config = dict(
    n_layer=15,
    d_model=128,
    n_head=2,
    n_kv_head=2,
    head_dim=64,
    d_mlp=448,
    vocab_size=8192,
    activation='geglu',
    norm='layernorm',
    norm_place='pre',
    norm_eps=1e-05,
    positions='rope',
    rope_base=10000.0,
    rope_fraction=0.25,
    qk_norm=False,
    attn_scale=0.125,
    bias='all',
    tie_embeddings=False,
    parallel_block=True,
    init='trunc',
    init_std_qkv=0.063,
    init_std_o=0.063,
    init_std_up=0.063,
    init_std_down=0.0,
    optimizer='adamw',
    lr=0.00266,
    beta1=0.95,
    beta2=0.99,
    weight_decay=0.048,
    lr_head=0.0085,
    grad_clip=2.0,
    warmup_steps=253,
    schedule='cos',
    final_lr_fraction=0.0,
    batch_tokens=32768,
    seq_len=512,
    doc_mask=True,
    train_tokens=255500000,
    steps=7798,
    dataset='wikipedia_en',
)
Each number is 500 + 25 x the weight over its row's rms, rounded and kept within 0 to 999. Layers, rows and columns count from 0. Numbers have three digits each. The size before them is the row's rms in percent of the matrix's.

# layer 9 MLP gate, 448x128, rms 0.138, rows 204-218, columns 0-63
104:528510531489519542470496506456495480468451495474500506497487495504526496490467468527557533512517530507502483486476511478445545450478481521502463471488498490540518492483519472530490456488481520
100:514520484520500498504506473461543526459452493499515479542529547539486513482557511467516507504494500522444489531531508523486508526461511507501502454491505493513491497487471553519428450506464525
094:501501526513468497506488514479533490497487508489515480524497512506504507469509499500512525452506479465464499506431510556483569480521479480477493475486499486488499510474518468485472464514512504
100:524494528530510503488480517475513536503494471490536479502521509457491487503492578516522496477531536478529554501469474549504548518468484484485486497507489539499530514493504486487499472536508537
102:496522459482470435474502518498498501466467530582516510494448488499514502473484549496491559483537480493485492525482540507446497536469519494516496513498504499511496490479531522468458488540470521
083:518530531548524525515491541482537527493479518514479517491492517510441438563524511513483507506487453486471478492457537475513524495509509501541502479541481457539487467538483540476508500519487504
091:496544480453492488487525470503515524499527483513515509505472491467522538468422481479508483471458505493487514539543507520483537502466529498479497540496471457516483513475486492511484525478504516
093:538459487457472468495484503523476503505487562496525470472547506500526494506467485474522523487521532469483505519484466513519574454516498468471496474437500535485508492444520489472474498514513515
104:498498517501513505517506537515480483530506492546503475512488471514520490464511504446511482483503498490511512511526492493428483445505496516532468521484519513499498493467484512545500473479474513
097:510500484562490494491464500483470554572479547503466479488521493488494466494503475478517520498464520542519456521513531535487486482476516444502501530475505511487495511511494512504529463555510538
103:511492495523499478490503509485482517489479527478523470498532523516491492499461460519531499505465499491461450511483493529477483523478494519553503458498501484541450496537482485490444489523446529
092:508493484470476496550511524470495512509495469510533494510489512526557482454480472505507501484526487491425540522490494475493530479427510470515504511505488503500497528525492497509469491513484483
095:511524511533475501503501498498503485531507519517522511536502496518453550483462502497500491509466496498484432492517477503462465481501521472490483521507457464573502526539493482509495482473496488
106:470515446513522520509486489501521469529498504494483531487445474492517470476459526478499501484471509525465452505506486506497517464506513497504524504492493492469467501477498547502476493505484536
100:529488510486473521465491495515528464553485476473541495533496493512517501547474550496509506530440501491489442469557484477510509496502497510458505467503494484519498473506484510506481479519460504
# layer 9 MLP up, 448x128, rms 0.146, rows 204-217, columns 0-63
104:482495513508487494442494464511478540500500480530482524489528504518520478445495464553506514510535512526516521499471483534485499489526498519522459523484478511478502507496511470461476485454483477
103:530477484475541521477534509499511505527533528558491502493463467485473539519490460512507464483482496490480485477516505486519541476530506478449482509478482467520516474495513486454533523539514481
090:553477538472482483469510515510537444531478484507472485501517524501499523538524476475509473509487520429532519491501453451504519548493510451483493487512518520491520472487495497531512507491486506
096:526504511474494502536525470481516467477494468471529490519506508474506495510504472521488459498556481509516459490500501519500496535534479512571508475486492503495475464506504533534518525499478520
101:484556481456509494532535481461518552526466542471450531522529476512491446506506478504500546507513500528502483517485492445491461502499481507539492551503536452509471493463486503483509512488460500
076:496503495528529482462510524514497476514443496524480477479489467499534520494532486505521458516479452491502490482497536508526453534511499462493487518503497526544525498528506508497492515509507469
077:500506494492494503505524531550478532502503501528487468496509461499521477462494508525466532525470457463479508495561464546499555482454511519529536541503495482493533508482478493492499504492474529
096:484511439494493470508501497442508472542519497518464508532483506459451519474506573514492496452539534499462514492502518508490451498496476466519515527532486521509509512521516460483507469480487502
094:501548466492508583486477519512513499518473492524521482472517500519516519546501496481499511524489498487514472496494486514554500530483482466498480450500494477508507512505532516474516499501516482
109:482518470521549513488525508529509499517493503503506472519504446505498525527499507490491548474500540530507520491453520498478496479529459463462510502521519499506494521528532494515473478453497500
112:478458491502481532493479494531493509519538477532466494513452487471515530461477500464491465466520516535536499553511502510502513462511496500457483523487516487497503487496485456514521486476499501
095:509526519525542466474522483471495461439486499536475553485433488491505501509499531541515488534509436549522499447468520483483517539504510493506513507502507486497486452514516488484494488474479471
084:483480506519500511486487521490485503461481508515514523545509478539512519488530474511517493527473470494484490476497527452495502502506569524516521477513514499496515511497488457529468510510478487
102:524454462500487478492550500495533524516508522510515487538523533483515527474498482433490477490519537551495514501496565485495480526489486512512481501485493480499483517483505462486482513504503485
# layer 9 MLP down (transposed), 448x128, rms 0.124, rows 204-217, columns 0-63
104:466498522529478473511509477452481513483505501514459510489500534484490471496476498516545491454527493517510529521485451586482507473491521507480490458493488539425571478473511502496492556507483471
105:513541480511501487501483514494519444454484470470513496521472495526501506484546527511535544481514508496482472472491508496531480469532493510501485498515483486460483530496497520512525517479497521
092:542482515483505519503474515483510494512466489508459537492517516501493558470452519468468451503505535505520568524520477498516500479497493514522476471503477491481499503512500501493540550543515486
099:523528495452510470487523464512457501460472470492483513516522484497520458496497517485502511517499511525490524571450488494529535499468521491492513507484534466493539489512475518477483519509480510
098:516498464537479469461537503489495533473506473507537503547508507480465491476491537501511510538503550498512491508481465536479475547489492530466493502501497446502538497455478547472540495487515471
079:503475525514498487489488504484483527489565517542504482488476474474474516496499511525423494499458507473517516496498500500493511480500511525501514484500529460552529480489521490463490473512462517
082:437442519509507509502475505474477485484476501484497477529480467517470532505522486515441489534506514514532512468448503470488488511539521515522490527529498524525468490488548470516512452521492522
102:528526513485516459510483498531484470452502489508504512448503531501511519505534518559444515470526502510496460485552486530508494494473549489504467514501499496500481483506512508535472465488520481
091:507498502473530488460484507520526477475527539527517530509487517501514501469530493509510507492483503472522487491476498497463531493471503506512480516498350451557515506483496492500509491490492546
112:525478505497561515455487499519483491514510475484507435492538466495478472451507513500502485520561504545476492464485517514472525517542511521483491529497482496524459533499483510490454507523505549
108:493471520478504499489478452533489545476525476492496524465467478532495572448494493535520510464531506496531528515448485548531469503501457495517518491518479500514465515474482462475505484526526517
099:520519490498532495485501532456480516484489534515558472505506486491551484522489531495519514486487518522497462505539489499472494502502550475522536460477491514487496463517538452502531480506476473
089:516483511428475489487490500520469497513519463502461505516524473474506539499491450461522491505523519542517546470469487482495512496507465481479453564495500516476511448493481520492475462523531516
104:494518514500513526466512481490509511510570485498512479500522518439508504487511505516511470526514496503441469462486477537517503498509481524491507480449502491490541468488489536533503463552480485